Each number is 128 + 24 x the weight over its row's rms, rounded and kept within 0 to 255. Layers, rows and columns count from 0. Numbers have three digits each. The size before them is the row's rms in percent of the matrix's.

# layer 17 MLP down (transposed), 1024x384, rms 0.054, rows 268-304, columns 256-383
097:128120143098135153149115154116117095108138103115107138083160156135136148195115106139111153176149115099147131132120131180111120148116103158117129088124126091157142103094135161155133111136128136135139140102159087109157131171126132125134112150135145126146111105120098153093146083113138150107172161124099131145099139085120129131113101151174100122102144112112093152105147123101130215149152
097:120093132094153113164147141096117094118139143119111119111144183127100129087179088117113147127105134112116101122129127133074126102144112122136112157137128110099155119114135147116128140103129102133139094123098120107150127108138138088144120143157106123113126116104127100079125157149097145127159099117110138099158164137104109104145164122124134149113106099130092143107158067141146141132133
102:098125162080100134133124175142114128119103141124140129128084130121144150108116112114136162166150132133149127121111138089139155135137136158116187107136107119116090130151100150087089102146120139093116127162130106167108102133096098116115135127166148148119110141110124117114140121106116142122134139080168086176147101113121158147136137129124158108139141139128135110086099160113114210152110
099:140166103174148108147159113146150120137114112119162152099146122096149153099142130124149137119081112134125122117139112132122152132190114118117130120146149121136089122165107111142123124152112132135151153136124125121102106176075115127136117118181148112150090124109130142095165097108116125133130169148161116145129121137144143150149144095145145134165114129156087110163147118140118080108121
108:125117138154111136135176135147146109123151132150154189159104133137150133139153125138118140115118203142158124104126169120144141116122178169124136099127125084093097130114162086160116148138148098117014111146123141082106086117098115146119113076096106150171132129123115153145144156112089101099130055152169176135141149166126141136158143144123188135101097149105146092134150115113120123127101
097:104141149112067140105130151165115168129125064093162105112147169128157139158118128085119108133131142133108124102096127137096070126144075135118117122104150154123195159161139186098123147155108113135139141114116124134142149113112130131150127113113089129129118075134137092120093137136149149101148127128100098138154132104115107114121135119099095141146159154147144109152157142132112201134154
096:120129075120142105115161155148142091128127093119155148115117132087132142155089146139146131145108152139106128103117154103127130119143132123105136111150115100124152172119114152113099131103115123092123109131114124159080191121111173107117126105143145104120149141154135133134134112135146120129116142147141100140129124133159113103097152103157125097131116128146150128130134164124137085106148
107:113068133153115143109107161179123108096127128137121100119163130122147143122131097122109125133113140086134149107123117147117135141146104143081162119152145118121122173135155148197088145142111143137135141129118173152089098153134138125131107099103108123069132098141109134121136134167120147124134074135122152127099098106172174138090128166100150150166132044117135105152140127148125102093129
098:110137088150102138172111106147101100142108137148104145120142115130112123105114094142128102163100152155122141116160097110128170085126067138126117111120135111108122131151109139122142146111106135126090127115132181137168128139135117133093161101142124154117142146179130129131100141147119129133119096098096122120164114126178130136130126175126131131144122145087129086141136117123138138128097
091:118105155103117128124159134130126080096092167131103112112097146126099126085142136143143160154148160111131164137138156126153130095142094128128154164122122105128106161122111132076136109165137130133117133160122170092111149115120164133157146135155125160124145117142110128097115109116146125105134145094133109096114118124158125118120113138103112118114107142169087114164140114072130193099142
100:120087132155129125085128133100139088124145154129108137134147120135119109134084141141136130127166127110169109177112121091110103120147118150148103140135112134127078108112164126124149160131111171159110137128158153119141095166137109118088118165120174129125166130169153116085131143136117165114121140149099123141163130144117141168097169139161091131130094126107146115136087146154123198133142
097:127149135123105137156101138134108132139130111134151175087146132114125153142155134133150169129127112146166151145111190157116124130146109128132130144081151114162114142134098153133103147142133147114112175108161165121111122103171185110117142137107143106168142098133147123127127116137151154153167125140114136169119152086103143156114143134089086099143123135162112113171135154164129175128133
102:075099113110110073116127126099121137126138113138109138138102071124155106118100137103185113107124119121127141150134121113108146147111126109126164115132123187123112123069130140133137166135117069105145118173179100141152134141135130126101147117138180109135104140090117122120122108147131111119121126078104104133034122128100154125140168094099100137148086131106095135124133122192122152154165
099:146119119146125122098132095129123081116132106142077146143189133140105129101124131126155127120133092107144133123136123128126125161154130138130129078121144087131145117144112130098137151142164106109145091093124152090142181149114136180133135140121157165130155127115129122094137081171130125102132152119120106114131179100136072108123117099123135115134142127160115112110129133157149149129143
098:140078099156143122123154161112126146126129128142097136109129150146140132127113116101137119097137105107128103135153141135156116118160119107154104117072161112139119105137116121122115141079111155092125103129123120099123222101096133138123092170145121094127156173131116105073119123093090096153121150100109118129142078116110125092156148121128119143104129181085089113133163137131140073159128
098:102116125124150143134128137126120138126089126128137120092110166102207158139125135078152141099134111113123128103107112098090098146140123150156131149166120164148120152156138101165130117098129150160133129125118102141122128157112122103127132089128105115141124150146116149113154146105130145186131133104164132139129130127110136160153107127137116180163130136154115109129110141110111025144177
102:129155136113148098125113115103108092111099108151141119112134119142142068115112115107107149185075091137160102159127139125100151121165130156167096100160139113150093122161129147184131125158138146125140143132142095108092159137175134101127143105120117126118140089115126089165103133116141152133111113115111117098086140131160121147137135152182125160116104124095128137097107104156131143123140
096:152085170138081113171138126144166075125165127100146169121136144108110106162123153149187130133154175067151153137113126141147170135139096162126101129166159143122137141140136114110178122121156138133110133115129150125175148102147116125118151144115140080161141115116091112131136097167140164090163105200131144126112125140105141098132078093129137091123109161103082101123121095108141118145142
098:134119181143131136142125157119149105125143173176167127122136133144074148119111097133153152165129148112154141119099096110118112145110129126164140083101156153108131097112144154114089134152121125163144151138134131124076092122125174168139128149147143111113121110074097130112098159153169186097115125160147111104141130122073078110119149138116161117138151145087139129143132156161148187118126
098:146117151124148119093152113115140131144121079110119126162115134154085148129104136112130108118123136112134159131127133139107147146140111118126119102080140136187097127147144119106147156142123119113086111150106130153172132086131109167134143133187142131153146137093155159135118103162135122092138128098106137122119165113101108133123158109135132109088101157124110109125157144147161199143133
102:119073122164134161108103155109132102088171112114146172093169143138108122078135097083106118132133169111102125156140130092117125134126096153145144146139099093106118093103119155150167185114134112179170129131138132143116110126098122136143152151119115121094100136132099130121127149142150103089164147140111105109180123099092109128100083103101091157127108086126132105119103096111063080159138
102:090121128123156122101123076134135104120165177145117108107098112113169127131168157096150122170171161169131129107123130189114117085110098129108151133167093130134108143131098173137103125119154102159110119113138167110092138099161097138114149143138142079136134105125104118099158129067146138150090127075148084126158163153126101130161135098142141141122151136136125157153100111126125239120103
093:151122133147120140115140134157098122125101103151147108078095140127144122113133124118124129112138124125144108155163159098133099154122173112160143122133085108108146144155107135124147129099072138130146132138122123142105085075110160115129153091084136178146109167146074068119134138091128129110106122129088130125125113092138117141137172117105067150130145101102146117155114130086132001128145
102:143138109153105177147138136131102148099107123169114201112113121091131102115143189179184099109123137146129143128144122137135140134134071140150130153101167119093146091136189159127116123116094129137131132171143124149130127104108152123110101098108130140110128154134136113089109140125091117126139145131122137139110133131110102135133152072138147138150133115149126132118106146084112079096140
089:108094113117130142113100168163124156135140085105155130119124132115130123100104112151138164119125095105093122111152143142117145144161140156186136138147143144122096128165123117165103126164150160121127132113115122114111109125157174145143164173120119107138111137120130116118130162138158156139097124132106128141116131152126118132103123111136150125123123168122110136160110127114142220106171
102:126078091125156140134154109157105134100111157130140187155128107124136146108113172109118161178146159098126135096154151190123142127148154084075156115176143081119104124103135099130145113127112097151077140150116082100118110141102181098128131142117117121092120129101128136137090150082114140125106146126119106080145098151101143105087101133140139154124109120145138133150107151145120136145116
102:136108135175128068137132142144136103084141127159150103179144120123128142095162136137183095157144167086139106107140103121148158137175110098104125067122151103147158117150107139121166143116125155169074102146090100129157096147115092167133126154159122165117147137159135115133156105134139106121125153074137104070145171110096132124151129133172169154122129106117102107167140123127101131128099
102:134146117150139143123107166158136118154157119129107122117137150166158090115077104156088135141190110117114180087070148103123154121131078100144128108149132094130127123136094094142110088085116146134147145110147117122119138120146137126104142085107117128148143159149147112111124090101093117120124104130118097138124115119142113109162158096121155168130182144164146155145133124116170141072116
096:121117143127104148138135182134147139116141124091113139103103160114114112139154125143108123132124098093102139134143116108102088125131096106131112170120149149130159142153151125124103138090118159133105111115132189112097144104140147118151118134111112140157132113154117110158114147142148150114104118099138135097143131126159100145138129091119112137103137137152128095137154121136148164161142
102:116112111112144146171087129106133129114173116062131125102121149080147117101113131152145125154125110133142134119126161155108127165111134170151143136122138142089124106125115140108117173100137108095151108093092119149096108116105118128145114114113111119164131125136129109150112065148126125141144141144146095110154128140088127145142126120156101146155156127135083167110076108128134174096112
095:085114152119144134135081150144118163138131113163144090127131142159137103144127090167079162140138134122176115085098144126098138131140140145132149179109102109094099188164135111146159131118086148105126160157091091178149161143155108115110123128130174085139136138136125149148153151101111177133161113096116154124154102097123114149115156117144126150126130096135166133103136164087126099138158
098:177153109133147094126140165140151106121159134140174129116090109151076138141108108119148142099156182131094107138147123140120140118116176123136121096129092110101148103101155139141157113083164123108132203094094106138123131151089098130149131089163130117146140142179101123107110118126130134119115136079142122104137157140125130125145134092124151119095123170109127178107128122183117079134152
100:106083111085125145136157127107111136123126110111103092110126120121095117143134185120137135107116124140123112148136145145137155132127085105139118153121123119160140158121126140096152149146156145146126168149102121126153114158149084156153118149141132129125135122117173156105132104174146098121070127145091124115118134128177163137116128138091130112112106174146116107158112094084115102150165
102:105104092143134153128103123167124115143153174141124125137143153100124084114163133137116099132159123121116153150123127128155146121106159154130111118153134133133129146112100142139150120110123094101123157124119164113115114145110153124149121095118112103119151121163128139126122142130115172135149111113127089122108134148124123105200119122154132107142160112140150139156137104137121224176153
100:135131104125116096125150114138091106117109122121150125135084116082117138135117194151142125127084204114137092128138080140156132125156144170135142128129118107104105094124092157142145115091118122151087124110123108130160120136142135154092116164142089135146109140150131114106169120101090165142117189136118118119171171117124105147122136120132135133160115120103119121134144173127123145140147
107:100134122071098157117122116153119118093128137109156083182144126195097091101142147124116159101122103163137143155113125096105135129136145092126092148106143064141154117128107127110140139146141149094099104127132151169126120151101144122153163142135138144119132125121138114127125134127136159105130151127172122094125119114112109115126103147088134106112105121150160124122150131095141147133143
093:142143077111113115133132115128152088106145144134108126121131112131111124128155080135138144163105107123094119142134149127121123110105144139129090076092147086154124099135139163115141072120114113116118151108128116124144150151158113097152143135170131139121139132108178129126132125091154108130131131154137162128084136166145125083122163101089125116141144082148146117133131111160125062127143
# layer 17 MLP gate, 1024x384, rms 0.0587, rows 269-304, columns 256-383
100:122141142159103094129127113110127139165141139121096118142152137126122130095139097122161117184190092129122161104084127121094117118142097177087150102106120119107118115118127123149112152099173127133131141111149154119138117115109125120134206165129134108137077100138136110138126099116149170117163136175148111197143144116102108105138124148119145149177137133080118149098108097152116122102096
100:128098123117106145143117145105157106179106138088122171171099105154144161103103117135096125100153146155148093121159140137136091080128138204104109159152192122127114131148151171131133162122108146142107152133119126181164109119103152089108111127128076155093092136110134110176131094140151104117130107130137133136121114106115190142164165123143131093164126160115113125180123121136136147157107
099:114138096190124092104100186102121132134156116119145088129157103089086158152156116103122150112121140125106129102128149146127133155117143156082117079110111111091124100111168138084141133092116101161125163113150117170118091141142121120092123133146151165147146167136152132097156140129161168122154139130124147129095143102173109130154112168121127173176115161145125167172147203114160124120118
104:160068160110130154122142145134136144145135161163146159151150135130112125160100141119112133128128155122117147117081169176145142095142100148103152125125128098093086091164163182134110128117166119114139114139103120109187119143119153171139163084142128182143132137122098100089156127132117101136118141131159123122132167115154120096127125139124109138135151151084122110153119158158123150174136
101:114153145144107119114108120136101128162104118092107098113110120151160091126118137108113114120151122183107125142133159161081097146115085122096143141128158079144118123131130155131156155141168126129148156161144128059158119131158116102162083124108095120144127051168104099039148102125173097100133140154099132112093125087100077129144090091126103087100145111094161128145111105112169122140167
097:126137163130155129126168117102104165137138135103124113149111151123150174151137154122180160126136120125168141124164134094129093094132133119138159158137118105127126173114098110137115146135153151158108120118118164112152108100164114129117094132137092094116132098109153151104076201162147106114162144143131129139137114106089130117157162108129112116085164164128138126093112110111128121085124
104:161168166157171117126105126132103157112134072163117137135145162126115148119116078096123102190121157121123123144124101146138098167141152150105100159156104133158133081109064113112129091105142078070143108113150145136116134091097100109143131134161079122128127141166166129150139155130104109110103131147097128153121123122155148108104091143141133155095108113095128106107163120118121148089123
098:117135154143141136135128112105176103135120140129124172142152157151125140112126143150192152125124092110091133128167147110140146092169133146103144138173098104140136114099142097146134136106128097128116095114109128123113093165107168153099116153154093096167142116139155160142112121139164156140129125134083147160076155146131137123125110115127118114112129140122087064131126133122155140105132
094:068118103101149127114113159088104105119113165115103111129120111105101162128119077122096129112129170105087121111119140094134103139102080154088099106145108121155151097140126116103142163112122098118146141128082091136139174126114170115163156114139127117145144093118139085155130110083138109111126106156081114148121098124117106111123119095096104104092080099122108146126104130103095152106094
102:174125134129080096098106117138117105108131141120150070163162173126114137154140110163138148090148137140122096113134084128164115173150144139058116140152143104117119159154118132072148148125112142112104100092104106127098133132118145099145073148158097100166109134101073166115090143115110111142166158160140108174145149110130181077105110142142138128127132120135134113150103118107173157102144
096:166163147135152146137108107104112129125133115124145133149130160100160185140124140140121133100103066126122117113116140167146131147136106127170148124117150119173139119144097151091087107141133178124167157103142106125135120136148144179119135089116124083148131167110128119159110138091124161148165173161132171184127151133141119145128126111132120080154154103172112133162130088149119127103135
101:153143132103094112063123120113118121094113161116155129129126147098102207139132127105099155121134109135114129082171100108147119139091181105079126123096160133139159073130138096097122116120119135072125119110118136154127162169164138111161131143171107103136139176159058125176124149102125152160180096099140130137102149112132091153123133174128083086146135127144128156098147159142141135140066
097:124137166148097107170116088124122120153073121151134130107123114126119154133128111137115161108103131111111094146129083143137120073137129147111123133115144098103150114125097132120164111141106142136120121102132141087098114133099132109100093174080115094098165143123109170090120083188148101124137091109118116155147108138124104118130144146123091107118110145132120106138150191130161142139105
098:123101138126118103144134117130104134085051112135155148125105120132103156121111104103111124159127147155111147098121165128123156112129145101135128150115149127143111105142128097102115183157156163165112096156124173091165084125138131125132108128092127098136114131108128136123126088126125147162125138136137121106152084139110119124108124135129127156134097110117125147139158159106176138129072
100:147145123167178128122126148121112130106146131168169119122111108108108108172096142131141090152133125087100122144107156125111124155177144126187111074095135090143105151079081156164138135123151118143128072120110093083122178104061101105135137117131139131138132136113144099143148157134088122182113156092115161154137159151106107126164146138149148136101129128125146131124105156064113134147136
104:129099141161130106107093148108110106143101124116108158116146093141134130156140085133123140145113099103149118118100125147114150120135126124170100098173137083163137093113141093141098132083133145141127141164170123120084147108152120092144137142148131172098156133136141124108115101157133126114113070175098146135120116154169126168075102126134148109147108135132149098125106106114127137091129
101:146172097139111126125142119141111099105091141110126156105145157115118126107156161125134129128091134122076115139163130125152133143115145102109138096139163109093103116128137089108102125164091097137157137136137104135148134104109155146114136129165113097139148092138122149145111112126166156153117116151084174126156146109109162140110132109151154098163116126109116153112125145112116132162131
100:129092134115136084149153127069093146131147140104141127127117172114123174080160102114122067133076084098134129140126124133135119075113128115185108153121144124123117095123135104087083144146160160134113161162133143134153112116162125152140159094111091159115121129123141080146112128134134129106117125124157061123122145127129103133113112148115148127149114095108111152166125086145103131119105
105:139112105151120129116122108139130126143085120128122126135128115146107166139139125138132139105166142135146152124161129148159106126135130192139107083142139148089165126136120109104107116136158123127086096114117180119084126161131100207176171137140116177088158174123122125153104124110132119135157140102106108133107145114155163161125116129115142145153149141173144095138125104130159132095123
103:104163104167133141133158112125151127095129126181161101105136128133124148159147143127137113134153138121126136143129113159122138123136132145096112143118112154115096143141120126101106100154166106146079098128197151135186136129129101119119121117176124121176150139152125168126142160134117136120097121094083136100124197126155130153140132114160122081162164095142115140155152121092168147077180
107:142163137144183121116092105147120112154161122119133114138115128202160117146143091110109109125143185150129160159116140160131111152133134137136180143150113136101122108152075144166119138113180105110160108105167142138056148141125115141129115146182176138108109106122117082116165130101092094136146117106113090103158144173149146111159130151140133118122146113161160152142073094144115142122132
093:120124139177135087172130096167166141156164156135094141148133082146115146102145102137162107101137111122094130102081070161106138124133127162142107101137164116162117105165129133114166103120106102155095099117121156131169122118093152141142094152145147152138166154152161129100146124179128114092107141115132136088086132152111085142132100129121154096113115148093107136129057088141129129129100
102:113167119113144139156112123096097052106127124201135123143114132108151112145125094150123074116133145113122142118131154146079098094084122133159071152131163081135144101166129170143193137083105124101165180119103084112195161104146104158161136125114099174104095132130120107117132127127064124137091133116186143133105159142120124144113107119132144109149116168135136125123100156093091129100159
095:091099130153127159128107154115171122131169106132129146121080130144110088118144104145146131110165131122138098085149089120131119149123128111122159159119145119108155123122095135129175124110154127136145162095098145090107123108157138118162165139154111137117110185123179149121156160148126118116106145127132122124089091167105106145131100158136123127154162140104091092114140142116147116120145
100:134104115090129117094126102168115128125112164141116195130151105157159157111108166140135164146091179086107147126134146161144137114143134132086147126156140127108115099123174121098155142137128112175105084168103149096106131115127146145125157119095137126066124091134098118149151160115126152125128099135100105138175115122104153094139123168157146166074107142100082138144097127128120147128150
097:125092130124088095166107111117139090143101141107113120128137136138148173107152164138184145112113092095056155128131118176143140109152109121087142114115124116094100122088122155137139165140154130181153107128105098090117116135150110172141165124116105064151186110110128094137139122114091127120122141105166102131089145079123106084150131115132107117126149156086114157104113083122120145170114
100:178133117138148087142136121136135108171165120088136134129160147074124117098143112155097131156105111122112102113121132144100120094153136156119151152104146113131146143160129152142155139117073117137148123136156118157126091110140119174126093127137175136094129156154137146100088119119092144094138149132100141161078157107109130123141138118082084102127143107115159076081110166152129145106191
095:167140154182109128177091116165110173146130121137142080122124127144088161111132117145136130108120138139175105124157179085121097136156111134158157142149158164141143118136140110101093108105129135055088119100101152099115098133149162137149135161149104151142130140108138122163093109146172130155107126117140096108110137083143118113170137107119080105121135150157135151155121162117112121122126
100:120125126132108113144134136105163150128144124072128141117168105103118162169188129139146096134136165130147114131148138097091111137075077179111141139158149144157127085141108111122088169112120111129161115127157191137153128114118109136122147127125118123121188139163116155138119135147116099141176137165106139136130165152086099184135128111103152164129110145121142128085118150127102141138118
093:159153144117140126124128128109121101103121104126122099143119147134126148142153137125163119147089156111093129108151142125162157093105151155120113106113121124095157112130117100104078179150127136124121064085169127175155076109126159154177136120134087165131103084140126110115088088148127139126099133132108129145117109092102119114168060143133140126160141125138131134111116137128171143129151
097:134137130135158098138121135079103139130097114096129120142158142120105138156131153102137111076150133122148130130124134107117133115100170103096076132127135159179129143114107124104130133109121110130134122108098060117168154151122182143152114114144124158072124157152203141172108083129136168162106135114109113096141163133133162133117120157153134093139119123154093141132124131082106128141136
098:141076143110104073106159085118143146173134141096142117140134071140101110105111133125114128115149122114129142102177183149114127105099080134151165121112162161139142156126113171161149182117122122156113077127131143116171115115059152133106100110146134143157138143172146146122079109134180125143134083139131090126116149129114131128113107085120117134158112155138141143094142089160157143117151
106:164155153118085110115143083104141161136139127095111167132081133127116109121121117089091145126120133111134141107100143165106093144128108102132124146118101117150156106144137125070131129151141138153094138122144138128140120120109116187129129081185149112106141186131182143063139115129165105129128120105123138159065148126115132157130145092151160141111104133130122111165134123107125140140108
101:153114144143124108147176131108155139118128145146093149117136141135104140135135150124140087150160103087120119136131143104129146102084130186077152125114151146123154043132072133145159166072090141116116108119161113088130162123154109154133139135141117129120155116152100146114158104115150115137114129146144161125104152127135115128183109128154180148123131091125086114131124097131097143117087
103:161105131128068118122094125156118094134135119161131092146122112122129142147140073140103124144142135104118123085137086146177145122152145136147155119151139138109111163172136111111117176123172157163105141104154142145149112128087129161129108155099133130139127098128163122125124115087089139149153135104123150132161114117101158147136160157123134143103123187121124132156206143113161136150063
093:122161148109106121118136145106104164142147164078161149131099107147117117087145112185104121088151138123135144105152108122146122092160122112123167099113158113130101092166140177089111136173074115115127132136093128129098086107142129110103104119089135154114112106084127132113110153126154099085152098159120126096115114118123079086135117085102116091130150116099094137134112124154111097109097
# layer 17 MLP up, 1024x384, rms 0.0627, rows 269-304, columns 256-383
094:153128065129121167124092152101087129127112165113142094133154103100133138148114154124130181106105098123131129153129076118141128143119132090117143132101117128131130136123064075072150104134138121110111146153143171158116131134133160184123165139099131133132114107095145104156155133154114143121114178170131141147095145148141154172144146145179183147097144166137163131121102080155144120142147
101:162134120137093122153091144117135149119123153121115131106143139130146131078114131099148118132159134106115148149089124152109145125120166152104154105135174151094100146133120099143126107138097119107119133135127116182148129129127142113136129139152141129116153100182137113130149155124150138112098072084086155075136140149150183120109137143145137107138118129112145135159160140120141120172155
096:128130165136081118105118147110108135121147090088133106107169108088145122118149099111110104096123118126139121176140103153111113117100125148137180107140153128134137101106122130142151147096124119109122107126079138080095125140144161117120161137129104147119113106138106117156125125131138145087108107119111120111105169129092093134111097122148103154175121125112141162164137146102113127157113
117:137182112151114108139098082140157148160119126086179098153110115128142140119155100112163128123111093154137130164149126099100142129125122126145136141137157124179177165114111098096145118082099127164135136082095115113105153112128148100143107167134143124112110153132169162184109073151159123143139113133085141134143121141121092147127130160156117134110099118153136104126092132098129126101131
094:156136087162150115107154120115132139143136167132108139175140058133139126131123138159156138121119097148148118167169127100144171107109149092126114138136075144133102166114108093109123110132125119083125131132152122111144072158156104130101124131168108130118127192132140143129122101122092158153095131115097135105115122108135116139156138116138167085082108152101122117092119093146114133127103
096:139096132155104149160120138130138162103118106124105110088132104091147090178148095118105144153130123121147114150139161127120125131146116158157094117125086114108103143122103134141129110146109166173113123158165169187106138131123149143161145163141179164127123144138150143133118132141081131143146096173087105125149095132114106135096107139144152135133141137129125094147076131120142119153105
107:131169125144126108132139078097094181146140116097129121120137137121123171132127102166146080150134125112098158124131098076115082164144161091127101145107134113142150129144093103150113103122148157085168126085133122096105174184127111152128152143089113136134167111149156125115121118098094109118125119135109124175140073162141143131116147145132108092117110116097139101057147092134124128159118
100:171172121116129117151089112127139126137108132150117164102135093092127116128144087104116133118154094146114130102123102134119140100085129104140106134112134116110143139161090139136137123120145110118102077131159135160177143113156112110152110089146148138081107157141127116150104128089106144127136152118119106106133133146113135118103109139102116106145144121117177134112124141127124144167136
093:182143164131112137153117123141170157138139125153128141155120175163124111119138150145155131130093104117124109115099097156100173122169125140139101098126146113090128164127123139149121119127154119108132095099132162129106086142142095130112120120148138157106119173133126136103114108153146177141185123096149141106109115178121145159126104167165144140155147158104134119131173160122178144129138
099:123147139120107162137166144105096144121131081104103114149135175124116094112123148100104100109127109106134091115141130109091127119136139136143119102131136187129151108142186118112121115134129144166111139106134095116155118160091123101114138167128082128148113134112111129112101136078141090079148149168109152128143143139137156103122158126141089085142144058169165114144137126130083131131147
098:150130127062132091160147118108136179150115136106101090142132053136112075154126124097118075086113111109117138110132151111093128097127108163114112099134152138177155126131099168162123147119110110079103090159123100109177155100159093132167170105120133166104098164128138120136158133144144111084103107150128132096141120127098129117118178116119145133134091132098138120102141107109096129128069
104:120169130177122140170105111168080098076082152112150133140156111125145129130093169110136144090087081124101095118115126133116168159145148091149164122094139116142119112113116124129109121139152153121113104142162122138091133133116136132134137117104140119147136079121113126156122071125129156154121159182130111104154160122116092141122145131202140132118157132087122135150139126129147118162116
100:134126106132120128157097145096122150118130162189132167154140111098107130133162160139144111101141097132080129126096148116137127157144135121119098114129148130136124122123117156111158149127139119103119147127134157130127140119163115157176143108144132177148109132131126084133115104112081150129109125120127130142128157089157115147186144101105170113149148114184101108125102118120134135128125
099:153168131119133101151167113145130110172130136113172139122127101064096144156134100089106121145113152169161131098104164110158124134112054144138137154108165138154085169163098106138135156110122129123082101109173141120152168124117142154111145126118092131127146138137106156107080155129092156143158123148111123138068122120134169147149140087126181119124112148144135132141134067133138133148091
099:141163131161103151147129154112141132155131116146141145117094139098198151147160100086139133129137120098109083142123140150094135149185138149153103101149115119105138094142137101131119128110124144126138115127144118182119167155089121134166146085100104143118135164139115116141143146138070119164091131103164149101160146157163101123135135108131135128120122121171095120151091114161070126090159
095:105120116094135114153155119153135188172175145096126133164113116120097111116126150129154147097191175111143134124124146156140110130106096140147153145129191180117145120137121088127112155144104097122117154140115141131124163117096109135144109107148147099141087146120129141118068168150114146132113141133191073115103117130145132084150146106154151101151103113177140150129117124097144099138095
092:118095131120158107156121141125123162115092163115100114133164151142137118140119098129107164128100097164132123103136092121173132112112113137074140112094113139174131132095101133150064133091133130128167105165124110173133081093170112125164142122158100170138117134138171130083120138124132114137080149124162145149120170107147115132142165148139109114116133150152185163131142138137150112074094
098:110101156120093124145136163103153126111110186184151103161135110126137159092148111161200114096103147132104111083119149092160166112139136177169160138102143107123145149114161173127131126153152146103128143102119116118140102141151158121127126141121106160121174085154091112134111105119104143132134126167138083103074144145112139115117107131138129090121136116133127143123114129092117137087142
106:107150195105108102127113136151142087128212147098096130175123116057107096136097131093143130128091099103094081118116114109100124158096135126098144107106085141175116121134111109126138132140110123099140125169115125110172122077107127126102094144153108106168116094172142092148118123133147117135127152150109114098094132142133168114128055130145136115105096073079124147117127140125123145187135
099:119126120093115119150109138106109118114149168115133144121124111075128178157157097154129123148164131137120156129095142162155147137112097102110108072102160138141121117122123125075085119133147120160125152152142082105121120120113166114124138142137120117086161142138165094132132083130111137091148082147126120150097144095111158145111137100124189122156077141120129140111099137095131105118081
101:101159155156136142134146159113101125079075141163141117104156122158119178105143140116112169099163118127082099161085099101152153117153108115168156105136102164135122067102141111150170115161109173120113137146123114108135121129114118143124109128144094144089138166083118143143165098123142116147147151141132107168131112085139117126136132131109137151165122109146095117154125100165151115134139
093:115119058148130107115135153153144131139152128152093125128145105112124098108148152119124112142105116123145118115105103125122137154107112144100140186114143164133116124173120147152088118140116104149159142117152102134135099149137139082125092148155164143146127153140136136062156122167092137119116164137150153076114175133099076095161130096109160090105111110089119161103115102153106105132159
098:112109128171138165124124129133135121110098169140103122099150142134167107104099151138133086101196135085156182130100162130111140120173176121109135142156135134125118105099129139167169116133150104106112097138118151172115138142077111103149138139102112124075133156122111120106139052101129115115080170086154124118177139113113118066131131061097136142069138115153143134122132135153130129147132
092:172154152156122148123105107097155141165088128166151125093102135109157144143132112141130137134133126149113121134114124137099114149087104127129136107122091084134145125145147122130099151123148136154108086158086143134143133153112121137061129132152142147135101121137075124164112113168100166138118102132131134109136132128162175114157154102158118108130123122167161128129123112128087139141100
104:149123148118124104159104118122132158113110102111097114068096161087107095127165126159126090095139115158137155152141135171111155129126118138118115129130103104143164139129145123134151147079163080113114104074118113121134134142104146166154121094168135180119110107122156129122109082132110124107127130119105130102113131118107059119092134158096097101120135133137126131137151138140109138142082
103:137122142101166144138148104128120113126169176155099142199134108123127111131096132109136150135147159127120110075070135121124119139127155127141134124133099113136124121109158116112147104170179121086113135130126117160124171159163091115105131134121133151110128151133098144111142105151178146128141149112099127127166134158062118107159083123141169152113120082098159085186134148157121145113145
102:133127136158117091158108134145185130140174084116140162121102159114079111129119149124096107132150132148077126094127127135154154131128143108136086102116153121169161139127117089170104140103066163175119109131129103114130144164145151119141107111125176106110117155171149140152101119143093114132155138131132139113139128095099093097091136121128120124124136125100139094069108175166094132149144
095:133116119147148113114097095134102147094166146119110136137108119107144080124093127128115139123115104137127115160133153091162097123126139126125144122133120126161131130161102162134113107140140142130117138110159096169155143116140104149138107088171172109135135133108177075127158166115132160134115143127081119131128138158142146169155177116152141044149135159131169133180110137139151154094117
101:161152085151158121119092121074121137127161132152152142120069138096101133157142159121074132148108158130157138114103155114149148104155166111158149138136143097080156152112156149107161144098113128128131149073105156126131150147109139138116097115131092134122154082143144114125145143105121146117129132123132112110114119137105133151085093120122155096109129093139155130128119158097133140106106
093:137147117142126110128150140125129072116123128121077087124111131117079140152126124119112091155093151094109157113151125106102163107107145125143086133111058122085119121176142148109105149122117146145144088113171143144151114115119142136101157142144126131151116115100122137090111105121134155143107158144144110127157137131153101123125128117119112135162120127098164124105140133149131110171141
093:088106156150119098144120104115096109139100085105106125130118101096165115120148126106117123121082143175104109135137112136123163127185114125127155114139114125119144129105109110117142112103105129131154132136155115121123147111135142106105137141070155106116169132122123127100125128132093106119154086154079142149138105092107129147149109128101128142125102120109127119133130110123091130143074
100:160121104128134128145144130153141146121153126114139088155162123133189112152114145122131188152114159120136168101153153160115111169100133133128131139126164122109162127084132135091125163132116120093121101154135128157105137150074129142131158099151137123149118062139155131097106160148142125131127127100124118124179123112113119141120125150119140150119125151124130161144159137139168124134122
105:150173108157133120128160095164135117099103135140170124147148101132099098163099120110148127146112129170138126108171126129135150101195154096139099136142144162142151143129133111102111141120145135145178145109113134095138120089127089108144100130090130075106105121164110136152094175138109109098080131117129088139141124122098150128147103099115152136114099158094135134129109113132098138141092
106:140152106090112124133098096113114121126104098130145147126125107129175151099155107153119148109094121142141141117126121181143128133128144132162160141143115180168157127103174160101105097166139112109125147140110118136177111092076165081161121142114137152114110165103134116122132123148115127091125161120144138158152094089108135137119142129105085116130113126096156129179137184153098137162169
099:139141143191131133142142130132112112081135126151128145114147106133136146193109122109110128186165112083112142105092155124082183113138120141111133113096085098142081118130102130130081127117131131110112120153119115128122141185141115117179164158139125119098162118141109083158121119101118096125148100131139109116170107114092145119142144127147102141154100095156139138127077143117149111128162
090:121132140116103117129154126152132153106146148151169132094138106112100117134130158122156126108149150139131177149140156147117130114131132076122198151132132149124144136101136115082143156137125134090132076112084158170175128089123132166109162110090095133164114089099106138141159164108149125120148142134090115142122102147132089162110085132131136162139145144147118121124163152084113128153113